Part of a small language model's weights: normalized queries and keys, 136M tokens.
Each number is 50 + 12 x the weight over its row's rms, rounded and kept within 0 to 99. Layers, rows and columns count from 0. The size before them is the row's rms in percent of the matrix's.

# layer 10 attention query, 128x128, rms 0.389, rows 24-31,56-63,88-95,120-127, columns 0-127
104:42 36 57 31 41 45 56 45 66 70 47 33 68 42 37 47 55 44 46 59 45 46 64 70 60 52 43 53 44 42 52 70 27 34 44 40 65 57 57 60 31 44 71 37 50 72 45 60 35 63 62 64 53 48 35 53 37 62 50 54 72 38 66 48 36 45 57 72 43 63 36 44 49 47 56 40 44 78 65 62 47 41 43 59 57 61 68 44 51 33 67 23 41 30 37 59 53 49 68 54 49 32 60 48 57 53 49 44 43 43 63 56 49 56 35 20 56 58 57 75 53 44 50 23 36 45 44 58
107:61 40 38 51 77 21 32 70 50 52 42 77 49 45 50 59 55 60 50 51 81 60 49 41 40 46 51 55 44 52 51 55 45 27 59 49 41 58 33 55 48 60 55 41 39 55 57 60 55 47 53 37 58 30 46 64 80 43 41 40 53 42 61 39 70 69 35 43 40 71 60 76 34 58 51 53 56 36 51 58 61 49 55 46 51 43 49 63 27 51 34 42 69 33 65 50 60 55 47 55 55 55 33 42 49 67 59 54 21 63 37 47 38 43 63 41 57 42 44 57 33 36 50 49 49 61 20 42
082:20 48 44 53 46 42 58 46 59 33 43 58 57 71 64 61 66 36 30 55 53 37 35 29 42 76 46 70 34 62 61 57 31 36 53 57 45 71 38 46 52 72 54 67 46 53 61 38 38 64 46 55 76 69 38 47 57 72 59 39 41 47 65 56 42 61 43 48 42 66 75 59 53 45 53 39 50 53 42 39 65 33 33 63 33 45 75 70 50 58 77 39 46 59 43 49 43 54 51 45 49 48 43 51 37 38 43 37 35 51 55 49 51 37 43 71 39 46 56 50 40 39 65 65 42 39 49 64
087:27 43 49 76 38 60 54 45 68 43 51 51 58 59 53 40 51 50 40 66 64 51 52 41 52 58 62 41 39 39 35 41 39 63 44 49 45 42 64 56 29 68 44 72 70 70 51 54 49 67 46 59 56 65 37 40 66 58 46 53 66 50 45 62 62 59 47 46 69 43 48 53 44 57 48 45 56 46 47 54 41 40 44 59 79 40 64 38 55 55 37 40 36 49 42 37 47 25 35 49 75 22 46 43 50 65 55 56 53 71 30 71 76 45 43 44 46 21 62 34 53 57 51 51 55 30 25 58
102:55 57 54 48 43 70 61 29 60 29 57 42 70 36 49 45 34 51 50 49 32 39 48 46 24 51 64 37 57 39 32 54 64 25 50 51 77 58 60 52 28 62 66 46 33 40 38 69 30 58 43 51 57 60 57 57 43 65 13 42 43 55 49 44 47 49 61 52 39 58 47 72 50 58 45 34 59 45 35 51 57 46 47 48 47 67 28 42 58 68 61 38 63 52 38 42 44 44 40 44 49 56 47 72 48 63 43 52 54 35 65 54 51 51 30 41 60 46 41 51 54 71 74 40 37 27 66 60
113:53 34 37 72 23 66 69 31 27 40 49 45 55 70 54 50 50 71 51 35 44 71 47 50 62 57 51 52 37 43 31 50 67 45 67 37 53 38 54 53 56 42 58 55 70 54 30 48 49 65 47 50 50 64 49 54 60 34 40 58 50 45 40 63 55 49 35 50 51 48 41 44 31 63 40 38 46 67 48 26 35 48 42 39 47 43 62 56 31 66 50 59 52 59 42 31 57 40 40 52 61 36 37 58 56 26 39 61 76 58 51 68 55 34 34 48 26 66 45 48 42 55 57 69 42 53 76 70
099:60 44 48 69 35 43 36 78 83 66 38 54 67 44 55 63 46 36 62 36 38 52 45 44 45 69 54 57 57 60 55 63 51 49 56 34 68 47 44 46 75 48 53 71 50 34 50 48 40 26 47 53 45 35 57 43 28 61 48 35 63 33 58 70 48 52 57 47 40 66 54 46 56 40 55 41 41 43 62 50 29 62 66 67 42 50 57 67 45 31 41 52 43 38 30 32 57 49 44 35 57 51 57 52 59 50 39 51 44 46 54 29 28 37 42 58 45 60 38 36 69 54 43 29 30 60 74 52
105:23 39 30 59 50 63 52 65 55 43 65 43 44 47 38 39 37 43 40 52 44 68 37 54 65 60 54 48 57 52 50 45 45 49 42 74 42 44 49 43 34 54 55 48 40 57 73 65 38 75 53 49 47 46 39 46 65 34 34 39 33 74 41 42 56 60 61 30 30 20 47 44 53 24 38 42 47 35 38 57 57 62 40 45 64 47 52 32 64 55 59 48 50 74 46 42 59 49 61 44 51 31 48 36 64 66 79 43 52 43 80 52 58 49 40 57 48 53 56 50 47 43 47 32 42 23 33 53
098:63 46 76 64 59 34 55 50 40 32 48 26 66 50 62 58 43 53 46 44 57 61 67 68 33 52 60 32 35 56 61 52 75 38 67 37 41 46 54 58 60 37 43 58 58 62 68 79 47 44 36 69 43 39 56 49 50 63 64 27 56 46 53 48 56 40 55 46 63 55 42 41 43 40 46 42 50 50 54 36 27 37 43 49 64 57 59 77 61 52 46 49 48 61 47 49 69 39 53 23 71 77 52 45 49 63 46 44 46 29 41 63 51 37 56 60 34 53 40 56 65 60 42 30 49 32 41 69
082:45 76 50 66 59 42 53 45 37 55 40 53 47 45 61 42 39 36 46 54 58 44 55 51 42 59 44 51 59 42 46 60 58 50 50 38 44 35 35 56 23 17 60 41 34 38 51 68 42 43 48 51 29 50 62 53 48 28 38 27 58 44 38 32 38 63 49 49 64 50 38 25 49 45 62 34 62 51 53 37 53 51 67 46 26 50 32 73 26 32 36 46 69 51 47 56 57 56 40 51 52 64 55 57 46 41 29 63 43 53 66 24 37 34 53 49 28 66 55 46 27 40 47 54 43 68 48 69
114:66 63 43 41 57 33 52 55 44 35 75 49 39 60 50 48 51 36 34 42 37 53 49 56 35 44 58 58 42 55 29 43 47 60 65 39 57 49 44 52 52 44 20 35 53 41 60 51 26 63 44 60 54 53 39 22 72 24 61 37 33 49 40 48 60 44 40 44 45 56 51 30 38 34 46 48 33 53 44 57 45 67 61 34 57 39 45 43 69 67 57 48 72 77 37 64 58 55 70 23 44 55 48 67 62 52 51 49 64 48 50 30 46 70 42 33 35 47 37 58 62 38 48 69 39 54 55 45
105:32 50 60 29 44 31 34 21 64 41 48 61 55 47 60 55 64 57 42 49 61 35 62 51 50 60 61 60 43 78 51 36 48 53 44 45 50 45 42 54 42 52 42 54 39 37 53 56 51 57 55 36 54 29 30 62 61 48 57 56 56 37 33 62 59 65 31 21 34 50 56 26 77 49 49 68 46 59 47 68 59 66 45 62 54 59 32 25 51 33 40 50 40 51 54 60 62 48 40 57 57 73 36 37 67 47 49 58 45 31 50 61 75 57 57 53 57 25 44 71 43 52 36 61 42 47 50 60
087:60 54 52 32 47 66 46 47 38 46 51 50 42 55 63 59 36 23 41 40 67 47 32 64 55 43 17 48 66 37 50 55 40 66 45 38 51 62 37 66 28 54 57 50 53 16 46 29 60 50 45 65 44 59 35 61 47 62 58 56 37 37 33 41 17 49 67 54 66 50 49 50 47 48 63 48 56 44 41 35 64 49 61 66 52 69 40 34 59 47 56 61 62 51 46 55 26 68 49 72 46 38 57 52 34 46 55 41 43 37 47 32 56 59 54 57 50 61 68 43 40 48 60 24 34 55 49 69
107:57 52 49 54 27 45 79 45 44 28 72 47 52 41 62 69 42 30 66 34 51 48 37 53 52 62 54 43 48 59 26 39 56 44 55 53 20 55 48 40 51 45 55 50 59 42 53 36 35 63 28 73 49 61 39 55 48 62 48 64 38 46 47 67 34 57 65 61 29 65 49 74 36 40 44 37 21 26 52 25 34 53 55 62 45 45 52 46 62 37 61 47 63 63 42 55 55 47 45 54 61 34 39 54 56 75 63 43 48 47 59 32 57 44 55 53 53 53 40 38 62 51 43 60 33 59 71 50
099:54 47 31 43 63 42 73 35 43 29 51 51 37 62 69 56 41 47 43 33 31 42 38 39 51 27 40 41 37 49 57 68 63 52 57 24 58 18 35 42 53 62 58 52 65 43 71 33 62 61 63 53 59 55 52 69 64 58 45 60 46 67 62 70 80 40 53 49 67 69 55 29 60 54 33 49 65 67 58 54 42 53 42 49 59 63 49 44 46 48 65 53 65 35 55 24 39 40 51 64 43 68 32 45 59 47 49 39 61 38 38 59 47 35 42 57 54 39 58 43 39 60 43 50 44 43 46 43
088:27 40 57 54 64 57 54 70 54 54 56 50 54 54 44 50 38 38 46 35 41 37 50 42 65 53 57 48 77 50 56 53 46 42 47 44 60 39 59 42 46 58 56 99 40 56 57 68 59 58 48 67 51 55 52 57 51 57 58 42 59 56 70 50 27 58 48 55 53 56 48 68 60 64 68 42 64 29 54 57 52 35 63 53 26 47 56 43 39 61 72 56 47 42 31 64 56 19 63 47 45 32 66 65 69 41 27 28 41 36 43 26 47 52 59 45 55 29 43 46 43 57 44 65 51 53 47 55
114:56 34 35 49 38 77 43 59 39 47 76 55 32 51 54 54 51 58 44 63 45 32 46 64 42 47 36 44 75 49 48 52 63 40 52 63 48 29 46 59 53 56 50 35 44 41 59 50 55 61 49 43 48 70 56 39 48 40 52 50 34 46 67 51 38 48 40 54 61 42 38 60 53 59 51 34 58 56 50 57 45 28 56 35 76 57 57 50 22 40 56 76 27 53 41 53 46 42 59 56 51 34 82 49 76 48 51 53 57 57 65 70 51 21 23 59 39 59 48 49 40 69 47 58 37 42 70 62
109:52 51 55 50 72 42 50 53 58 68 49 69 49 42 44 44 75 34 50 50 52 48 33 60 32 59 52 62 38 49 52 42 45 68 30 59 40 54 39 44 46 42 34 55 35 49 55 48 55 32 72 36 56 35 40 50 41 55 44 43 43 51 72 29 44 59 49 48 61 63 74 54 56 36 43 23 53 33 41 52 63 56 53 82 50 47 62 77 50 58 24 76 57 46 43 53 46 52 52 69 53 53 46 54 33 58 59 48 47 62 64 23 36 74 55 66 56 43 53 80 43 37 50 42 45 65 38 46
085:82 40 38 28 59 49 51 53 54 58 60 44 43 55 49 52 62 36 44 62 50 60 41 47 53 47 69 66 62 22 60 53 54 48 62 44 46 36 34 66 55 54 37 54 57 38 59 43 32 48 85 59 36 47 54 64 54 33 39 54 66 55 50 52 44 80 33 44 52 66 57 50 72 49 47 57 55 37 36 48 64 37 45 49 62 68 47 44 56 64 52 55 26 72 37 52 42 57 40 53 60 52 57 48 59 53 41 47 39 71 54 36 44 66 64 30 45 46 28 71 43 24 38 69 55 41 35 60
090:44 43 53 38 47 42 56 51 46 23 52 39 35 60 69 63 63 42 48 58 64 63 76 46 51 68 44 35 46 65 65 30 48 15 60 49 47 43 42 58 40 50 57 61 52 77 46 35 34 40 51 34 82 36 51 73 41 43 45 51 74 39 59 53 39 59 47 61 46 55 57 40 65 66 42 50 64 62 52 62 35 57 46 49 41 64 27 54 31 57 64 52 44 70 59 44 44 42 37 39 47 48 26 44 60 45 53 58 53 47 39 51 40 50 59 52 41 67 59 71 74 56 50 67 42 57 66 41
095:42 49 53 44 67 36 44 69 56 77 36 48 50 76 40 35 37 27 57 23 44 74 38 28 48 54 35 41 73 39 34 44 45 41 39 42 50 35 41 50 66 51 44 40 43 49 60 35 63 48 52 58 56 44 34 43 50 66 40 36 56 38 34 49 52 22 30 57 72 60 71 60 43 36 58 69 47 77 37 42 55 55 32 59 33 49 61 57 52 61 56 50 45 39 31 48 59 55 54 50 52 59 44 50 59 67 49 39 44 39 36 59 46 59 56 52 43 30 37 57 58 52 43 44 41 64 54 29
097:34 56 49 29 40 78 54 65 54 65 50 72 52 57 84 47 42 50 66 65 62 46 46 55 50 48 69 57 40 62 40 46 40 46 52 48 43 40 68 51 77 42 50 17 49 58 55 75 54 24 61 35 61 57 50 50 51 52 38 50 48 63 29 69 67 44 36 49 56 58 32 41 50 52 39 58 34 35 65 54 57 55 63 43 46 56 47 52 47 50 51 52 62 60 51 63 45 76 39 55 49 63 35 50 32 45 59 36 66 24 64 60 58 27 33 68 57 44 53 37 54 38 41 51 53 44 53 55
106:69 56 36 29 36 40 67 69 33 52 32 50 60 44 45 61 63 39 45 57 47 50 35 57 67 67 41 55 50 46 57 68 59 41 55 46 52 55 49 37 69 55 60 52 66 49 81 47 56 51 55 54 55 47 56 21 43 41 34 49 38 79 59 45 37 75 39 50 34 49 31 39 55 59 52 39 53 42 46 45 66 57 42 42 59 40 59 68 59 58 82 45 42 47 58 28 61 41 40 68 35 51 45 43 48 55 54 40 68 59 47 54 43 39 49 48 67 52 35 39 30 58 62 56 34 51 52 84
094:57 47 36 37 40 40 64 44 57 47 54 40 56 55 52 70 58 23 54 38 70 31 56 50 56 56 43 46 66 31 56 44 35 47 58 38 62 39 48 35 39 27 54 42 33 42 44 29 48 34 48 74 72 39 34 55 39 70 59 60 41 48 44 55 56 52 35 33 47 63 50 51 46 56 74 58 36 52 54 53 72 67 33 53 45 44 37 50 59 50 57 54 40 35 64 41 60 30 35 49 31 49 43 33 52 48 59 42 58 51 54 37 42 50 60 56 60 20 55 53 27 59 18 31 53 62 35 64
094:34 42 78 59 43 45 48 56 54 41 55 44 35 51 61 63 37 65 59 54 28 32 64 50 44 59 57 53 31 45 75 42 37 65 40 58 63 52 72 40 48 39 46 44 32 56 62 50 48 50 73 47 37 75 68 40 54 46 60 46 46 40 42 47 47 49 38 54 67 56 36 41 61 52 61 73 40 54 48 48 50 55 53 58 64 33 68 45 37 48 51 58 44 83 42 33 54 51 65 59 60 60 37 53 58 30 41 50 56 48 72 65 55 79 43 42 34 74 40 31 63 36 59 72 53 61 50 49
110:46 45 43 59 61 32 43 55 46 53 41 55 36 38 57 49 55 47 56 59 49 40 45 46 59 43 45 48 49 40 18 68 43 48 27 47 58 58 69 52 40 50 43 75 38 32 83 25 60 44 48 49 75 60 52 21 72 69 35 23 61 33 43 34 41 42 36 39 43 51 53 49 43 41 48 48 62 40 45 59 55 50 62 55 50 34 36 61 63 25 52 64 49 22 53 47 41 38 48 44 53 47 46 71 66 48 55 52 45 57 44 47 31 60 52 40 46 60 54 53 45 26 60 42 52 70 68 36
099:80 50 68 32 57 64 47 65 38 33 67 39 33 50 59 58 51 18 40 41 72 59 55 59 42 54 51 52 50 23 52 49 63 53 44 31 53 30 43 50 59 63 39 40 60 50 65 46 45 50 63 40 59 56 35 44 53 69 47 45 30 54 60 65 27 32 45 45 52 52 60 44 53 41 59 57 38 43 37 42 68 37 47 32 68 38 44 50 49 63 44 55 48 53 41 64 21 57 59 48 62 44 58 42 58 35 59 17 59 69 54 65 32 51 44 54 42 58 38 45 37 65 52 52 38 37 35 33
098:23 57 43 28 42 61 47 41 49 44 52 37 32 45 54 43 71 43 42 47 58 43 63 48 62 59 65 25 69 51 52 43 58 37 74 71 63 39 33 49 25 30 41 42 56 52 49 59 49 67 45 53 62 55 50 38 45 52 34 52 47 56 35 66 31 69 43 43 39 39 48 74 61 53 49 78 49 31 57 55 48 57 67 39 58 43 52 60 42 51 60 58 31 46 32 47 46 32 34 63 59 42 53 37 46 41 64 37 53 57 34 46 68 42 50 56 56 58 59 44 78 30 49 68 39 47 53 25
092:48 60 60 55 62 68 54 50 43 39 33 56 45 43 57 37 29 36 54 28 70 37 48 35 63 61 59 39 44 44 46 35 35 60 53 40 46 55 41 37 77 47 41 55 48 48 57 52 53 65 27 46 49 45 52 47 75 37 38 69 50 34 51 29 77 67 39 44 37 65 29 59 44 54 51 33 29 57 31 47 50 73 42 52 36 50 53 76 58 48 65 59 59 48 74 50 59 43 49 16 62 42 50 41 44 60 50 45 44 73 57 41 40 56 46 45 58 52 44 43 61 33 52 47 50 65 48 75
106:51 51 50 46 57 59 42 71 53 53 57 62 60 42 36 36 75 74 64 43 53 58 47 58 60 47 41 53 61 42 41 55 48 59 42 49 35 73 53 69 75 54 52 63 50 38 55 47 60 85 51 38 48 50 73 29 54 40 54 54 51 71 78 28 53 43 57 48 70 47 39 59 23 43 54 51 48 19 69 51 54 24 66 74 44 41 60 54 41 47 62 38 44 64 52 50 66 52 39 50 51 59 39 42 75 38 61 42 48 60 53 55 39 43 59 55 50 56 68 47 47 38 53 66 49 41 60 42
105:48 52 44 49 53 45 59 64 47 36 60 72 39 43 50 55 41 26 70 51 55 58 44 55 53 42 50 49 43 44 32 64 42 31 48 57 71 51 41 43 43 40 47 44 23 35 66 38 42 33 56 20 50 54 57 55 51 49 46 73 51 41 32 33 57 37 35 32 60 82 76 53 33 67 63 31 50 49 56 34 56 64 63 48 45 33 68 72 32 48 54 46 52 52 48 53 57 60 39 65 50 56 35 61 59 27 75 45 49 62 42 36 55 46 39 63 49 47 49 52 59 59 64 55 61 56 51 74
114:39 40 65 41 55 40 56 45 58 43 52 68 70 41 53 44 53 52 30 39 35 50 42 50 69 60 56 51 69 32 38 34 47 37 53 49 27 58 56 56 50 74 46 44 52 53 34 41 43 49 45 63 47 54 41 39 44 55 72 84 30 43 64 49 36 45 39 47 45 53 50 81 62 36 35 41 64 57 49 41 48 45 42 39 56 32 59 28 80 56 51 39 37 62 42 37 52 46 60 55 47 48 47 33 55 88 51 57 47 46 47 47 55 27 31 35 63 58 46 72 45 40 46 42 51 46 34 61
# layer 10 attention key, 32x128, rms 0.374, rows 24-31, columns 0-127
106:41 75 52 54 68 56 33 48 43 47 55 69 48 52 41 59 59 71 41 33 25 40 38 61 43 49 48 39 42 55 48 62 63 58 35 41 53 51 36 47 65 48 35 56 55 40 51 34 53 61 45 64 36 57 51 36 53 36 42 60 27 70 38 46 68 54 56 17 57 62 58 56 42 58 34 41 25 55 40 35 66 74 56 34 49 69 52 50 71 71 60 43 43 49 73 42 44 32 48 58 52 56 64 32 45 37 30 44 55 57 57 70 60 43 50 60 62 34 44 47 72 58 37 62 45 41 53 63
095:65 48 31 52 53 63 56 57 48 54 21 61 46 62 53 31 36 63 39 60 58 58 66 40 58 45 63 54 57 57 56 55 42 50 56 29 58 53 51 42 52 62 38 51 62 19 55 44 54 51 51 56 51 75 65 63 31 54 68 51 43 46 36 59 76 45 76 64 58 61 46 53 47 64 67 39 79 54 52 51 61 36 30 74 36 62 65 43 61 39 53 61 37 44 63 59 40 64 40 61 48 50 46 42 51 26 41 72 41 49 74 42 36 53 55 42 53 41 26 57 44 57 39 52 31 35 60 58
106:58 50 45 52 55 63 44 31 33 47 40 65 72 55 58 56 35 52 61 40 31 71 59 40 50 63 42 39 44 57 44 48 68 31 24 43 38 30 37 47 16 40 69 43 45 60 38 41 52 43 56 52 52 34 50 61 53 57 21 55 44 39 70 45 43 55 51 40 72 59 34 40 50 48 61 53 51 52 42 48 49 58 36 52 48 37 45 67 58 58 71 56 51 48 38 21 28 37 27 38 55 60 45 57 22 57 46 21 62 48 42 44 34 47 52 54 54 46 66 52 61 62 44 51 29 45 48 43
108:37 49 39 86 42 35 51 54 59 57 49 41 55 55 54 46 29 45 46 45 42 40 44 36 52 33 46 52 40 69 40 43 45 71 58 54 51 63 66 42 30 43 47 58 42 70 54 61 56 64 43 63 49 75 35 69 44 62 50 52 58 67 59 57 64 42 59 70 53 44 63 39 59 52 48 56 47 58 75 38 47 52 68 53 53 25 41 43 46 60 64 50 46 46 61 72 69 57 48 49 64 55 65 35 41 28 65 59 58 24 60 50 82 65 49 54 79 53 67 57 64 41 42 45 43 38 47 50
099:71 47 50 40 51 47 44 51 53 39 51 65 48 48 32 51 20 28 70 50 44 42 36 43 71 62 59 61 23 38 39 70 62 58 43 33 32 42 61 42 57 68 43 64 45 57 45 64 53 29 58 43 79 53 35 41 44 39 63 50 73 46 54 42 43 48 50 42 57 53 48 41 56 66 70 49 48 40 56 55 36 47 26 54 59 54 53 65 15 48 61 47 56 62 60 50 54 51 39 45 46 55 32 66 74 52 51 43 34 58 49 46 56 57 62 28 49 59 41 38 51 48 31 42 70 39 66 63
097:38 52 58 70 72 52 35 42 40 38 40 59 33 39 57 71 29 44 32 53 41 37 52 50 55 48 34 44 46 24 53 56 34 44 67 61 43 31 53 31 38 44 56 56 50 56 61 67 40 44 25 41 52 50 52 39 26 47 54 47 44 51 49 49 45 48 57 13 48 46 40 64 47 44 33 47 49 73 59 60 63 54 50 31 36 40 47 45 60 38 58 29 59 40 57 49 46 65 64 64 30 45 45 48 38 37 56 39 81 61 54 69 40 67 42 46 45 49 53 49 33 54 61 23 41 61 34 53
098:50 37 47 45 28 21 28 54 30 30 59 46 30 28 50 71 59 58 56 41 70 56 60 33 45 43 62 63 54 27 57 47 62 66 56 61 43 31 36 66 58 53 53 61 56 54 30 39 47 60 48 52 51 49 48 42 29 40 47 51 55 60 39 47 69 57 43 50 52 54 60 50 40 42 32 37 47 33 52 21 67 51 52 69 52 53 42 35 57 42 45 42 53 65 50 61 48 30 47 57 51 39 55 45 33 66 42 51 37 61 55 43 25 72 66 58 45 34 71 79 43 44 65 53 42 43 58 52
107:66 55 30 44 45 71 66 51 50 31 55 60 53 62 28 20 61 55 72 42 29 65 51 49 36 58 48 59 52 67 54 47 44 57 58 35 46 64 40 61 64 47 66 54 47 70 53 16 50 45 34 66 75 57 26 42 53 64 37 49 52 39 53 47 53 45 56 41 54 43 43 72 52 44 32 58 54 81 62 41 45 46 44 62 38 48 36 27 52 61 50 29 61 64 66 60 63 62 53 41 46 28 30 52 53 48 59 43 56 61 49 44 55 40 38 43 56 63 60 41 53 64 62 55 52 57 35 49
# layer 10 attention value, 32x128, rms 0.347, rows 0-2, columns 0-127
106:59 31 40 50 61 52 63 58 39 58 70 47 45 51 39 58 43 46 29 41 55 62 48 33 62 56 44 58 42 33 45 69 59 49 29 74 47 61 32 48 48 55 57 48 35 54 43 55 38 55 46 57 51 59 44 43 69 62 47 58 60 56 32 36 58 51 37 59 56 69 73 44 43 55 79 65 50 41 50 51 38 27 39 47 80 66 49 45 62 30 44 42 66 40 54 58 37 51 38 80 34 43 61 54 53 44 27 61 64 55 33 55 62 48 45 21 53 44 37 39 61 60 54 69 54 60 63 72
098:39 61 61 48 62 61 60 54 30 39 72 56 32 49 31 51 64 63 58 40 73 48 37 42 59 48 57 20 45 63 39 37 55 66 62 42 61 43 50 49 58 47 37 63 74 50 37 50 67 58 46 47 65 31 57 69 56 50 63 26 40 35 40 54 67 40 61 38 63 44 71 24 38 51 69 60 37 55 58 40 67 43 29 50 50 63 35 48 49 42 30 62 54 61 28 51 61 41 63 51 54 43 60 63 48 64 76 50 50 43 41 54 38 75 43 54 33 39 47 39 51 45 57 53 50 40 40 60
102:60 34 41 37 36 67 41 44 34 31 47 53 54 56 39 39 52 40 46 80 47 48 65 55 40 45 66 39 44 39 61 71 45 41 71 45 65 61 77 64 50 56 54 63 57 53 48 46 29 55 67 52 47 45 63 40 72 56 52 63 45 36 39 50 44 36 71 51 35 48 50 43 40 30 70 48 62 42 66 27 60 44 45 44 67 31 48 43 66 46 39 30 54 38 61 45 31 58 57 59 41 68 48 51 37 42 63 52 56 52 41 60 44 46 52 24 54 51 52 34 49 38 53 16 29 39 33 62
# layer 10 attention output (transposed), 128x128, rms 0.379, rows 0-2,32-34,64-66,96-98, columns 0-127
106:52 37 84 45 70 57 60 30 62 45 59 48 65 46 43 37 55 67 59 49 33 63 38 62 55 62 46 47 43 34 51 52 58 43 35 56 37 69 43 43 62 53 57 56 58 58 60 40 74 32 53 38 37 50 62 42 44 47 45 77 38 57 51 34 30 38 42 62 60 24 47 41 46 49 51 62 42 47 72 70 53 60 63 43 26 45 30 43 49 62 45 50 38 52 48 52 16 45 52 49 63 33 51 69 43 40 61 56 58 55 45 49 81 40 62 43 70 51 55 43 49 59 39 41 51 60 55 27
103:38 38 23 60 33 53 32 54 60 70 47 47 48 34 72 56 36 34 48 45 45 61 31 71 56 41 55 36 37 28 65 43 46 37 64 60 63 46 56 67 56 41 59 62 56 50 52 62 41 34 57 34 54 39 44 59 43 31 48 32 52 68 40 76 39 36 42 54 50 24 42 37 51 51 38 60 40 38 52 52 48 52 39 50 57 35 55 47 67 54 60 38 67 48 30 64 43 32 71 54 35 52 61 30 68 44 52 55 57 60 40 45 42 56 41 54 45 71 74 57 51 43 46 54 39 25 36 61
102:44 44 67 56 48 37 39 51 46 65 55 65 51 32 64 25 39 41 77 48 45 37 64 33 52 44 44 54 42 35 74 59 47 35 34 64 62 52 43 48 48 59 52 54 27 56 54 52 45 42 67 47 29 49 52 44 46 54 35 41 54 50 73 48 43 55 77 31 54 33 52 48 47 70 54 73 65 32 54 34 40 47 48 43 32 56 43 47 33 49 34 54 65 60 55 56 51 24 35 38 54 28 41 42 49 63 44 47 63 39 39 46 59 56 36 61 47 72 47 80 32 41 40 62 65 62 42 41
093:56 66 56 33 70 47 40 54 57 38 43 66 45 68 49 71 47 50 59 68 48 51 58 24 47 56 54 40 56 42 42 65 48 49 69 34 41 51 46 55 41 58 40 53 42 38 57 72 44 71 72 40 46 56 33 36 53 18 42 20 49 45 57 58 30 54 31 51 65 50 33 40 50 57 68 44 44 51 34 36 35 54 46 50 66 48 53 53 47 63 52 48 35 56 58 48 86 44 60 46 49 52 76 36 58 48 65 59 39 51 72 39 75 50 47 40 37 56 60 50 48 44 37 37 49 36 38 34
078:54 28 58 50 39 45 68 45 10 48 53 39 38 71 22 59 47 50 43 55 49 49 47 60 51 47 26 39 36 61 56 50 57 57 58 62 65 31 55 49 60 48 62 79 43 86 59 57 44 71 64 45 39 51 48 44 51 24 59 58 57 63 55 54 59 43 52 38 52 69 50 37 50 54 60 38 53 70 42 44 55 52 39 64 64 53 41 55 58 50 40 49 43 66 43 47 56 34 52 50 57 53 58 54 43 38 59 43 39 38 54 57 08 64 54 78 51 42 62 55 52 27 48 49 47 42 53 43
085:35 45 60 43 37 66 46 51 69 55 53 48 53 39 40 49 40 59 35 77 41 52 49 61 57 47 40 55 46 50 36 32 68 64 49 37 47 49 47 36 61 54 38 60 64 46 54 36 63 44 34 45 61 23 64 66 51 44 48 79 45 45 47 39 53 44 42 60 32 32 55 60 43 35 40 64 53 43 69 56 97 58 51 40 43 69 62 48 44 58 51 44 35 54 55 58 49 52 50 57 30 66 30 57 53 24 60 58 24 68 41 61 61 43 47 55 44 47 60 39 60 55 32 49 50 69 70 43
097:49 51 48 69 44 36 48 61 35 56 58 52 45 61 56 70 58 54 48 51 63 46 40 68 36 25 49 49 62 65 78 45 51 42 44 64 67 55 41 38 51 44 40 46 46 51 48 57 59 41 59 29 43 67 44 73 43 80 45 53 56 47 55 62 78 39 52 36 49 33 56 67 77 68 47 50 41 49 46 59 68 69 41 59 44 62 65 52 42 57 39 43 53 74 65 24 54 51 47 49 43 45 37 61 58 32 32 58 46 58 37 57 35 23 56 47 48 35 58 28 48 34 53 42 58 54 49 75
099:65 69 47 43 68 45 52 40 61 52 53 59 69 59 38 59 43 43 50 55 72 44 54 40 25 35 21 80 76 70 49 40 55 48 46 43 58 42 31 56 47 37 46 53 50 40 56 56 53 48 22 48 47 64 36 63 43 59 32 35 48 30 55 38 67 71 55 45 47 70 57 44 66 30 45 44 70 50 50 50 33 75 72 44 67 49 68 49 58 57 59 44 53 51 56 51 46 40 39 53 38 54 46 35 50 48 54 58 56 56 75 45 87 45 45 41 54 57 70 50 47 52 51 41 47 48 51 56
111:39 36 58 74 50 45 25 46 45 29 38 59 73 55 57 51 79 52 53 59 77 49 46 60 55 71 59 46 47 35 49 66 17 65 59 43 54 60 48 49 47 57 42 61 49 56 62 52 62 51 62 41 27 46 29 53 57 39 50 32 73 43 42 68 46 64 41 42 46 48 64 49 58 44 63 71 27 43 31 66 38 52 53 42 71 40 59 54 56 66 43 60 52 58 36 43 62 41 49 47 68 45 55 37 53 48 46 41 51 36 52 53 75 47 46 43 55 36 58 33 49 42 53 44 15 54 55 54
106:42 57 54 30 40 51 39 52 48 64 50 60 43 45 51 50 48 50 39 40 48 32 63 52 62 62 37 41 41 74 46 50 56 56 47 57 45 57 37 53 50 52 44 18 42 49 30 24 58 59 50 63 33 37 55 66 48 34 49 40 57 44 40 48 40 72 70 64 25 42 38 46 35 42 37 56 70 49 66 39 46 62 62 41 63 62 36 47 46 45 68 72 64 23 55 56 76 46 43 62 40 58 44 38 50 42 51 53 43 39 48 46 49 64 44 49 51 40 14 55 39 72 64 64 60 23 54 43
116:42 63 56 61 51 48 45 65 36 46 35 38 48 51 37 27 50 74 49 57 50 35 63 46 54 55 63 41 40 44 37 61 43 49 48 48 16 38 48 45 30 67 49 24 49 32 61 47 36 39 50 46 72 56 56 24 64 58 47 59 77 35 50 40 31 53 62 46 38 49 60 60 52 51 33 52 19 56 41 40 49 45 60 35 43 65 41 55 32 56 51 39 48 37 62 60 53 66 65 54 68 56 37 51 57 47 37 32 63 54 34 49 27 38 73 32 40 42 44 56 55 70 44 60 48 59 54 58
105:56 54 46 37 45 38 77 50 57 41 55 47 29 60 56 49 40 51 38 46 27 53 39 28 47 34 53 50 43 57 52 31 63 43 30 59 33 28 51 42 40 50 47 21 47 22 54 38 62 43 50 35 70 76 51 55 51 55 68 49 33 68 35 48 44 52 43 57 61 63 60 52 58 45 52 19 57 54 38 51 30 40 43 69 43 48 31 71 52 53 71 55 31 37 39 48 60 51 61 69 49 47 32 50 51 59 39 51 71 57 67 48 38 49 54 66 68 50 44 25 45 62 61 51 50 50 52 44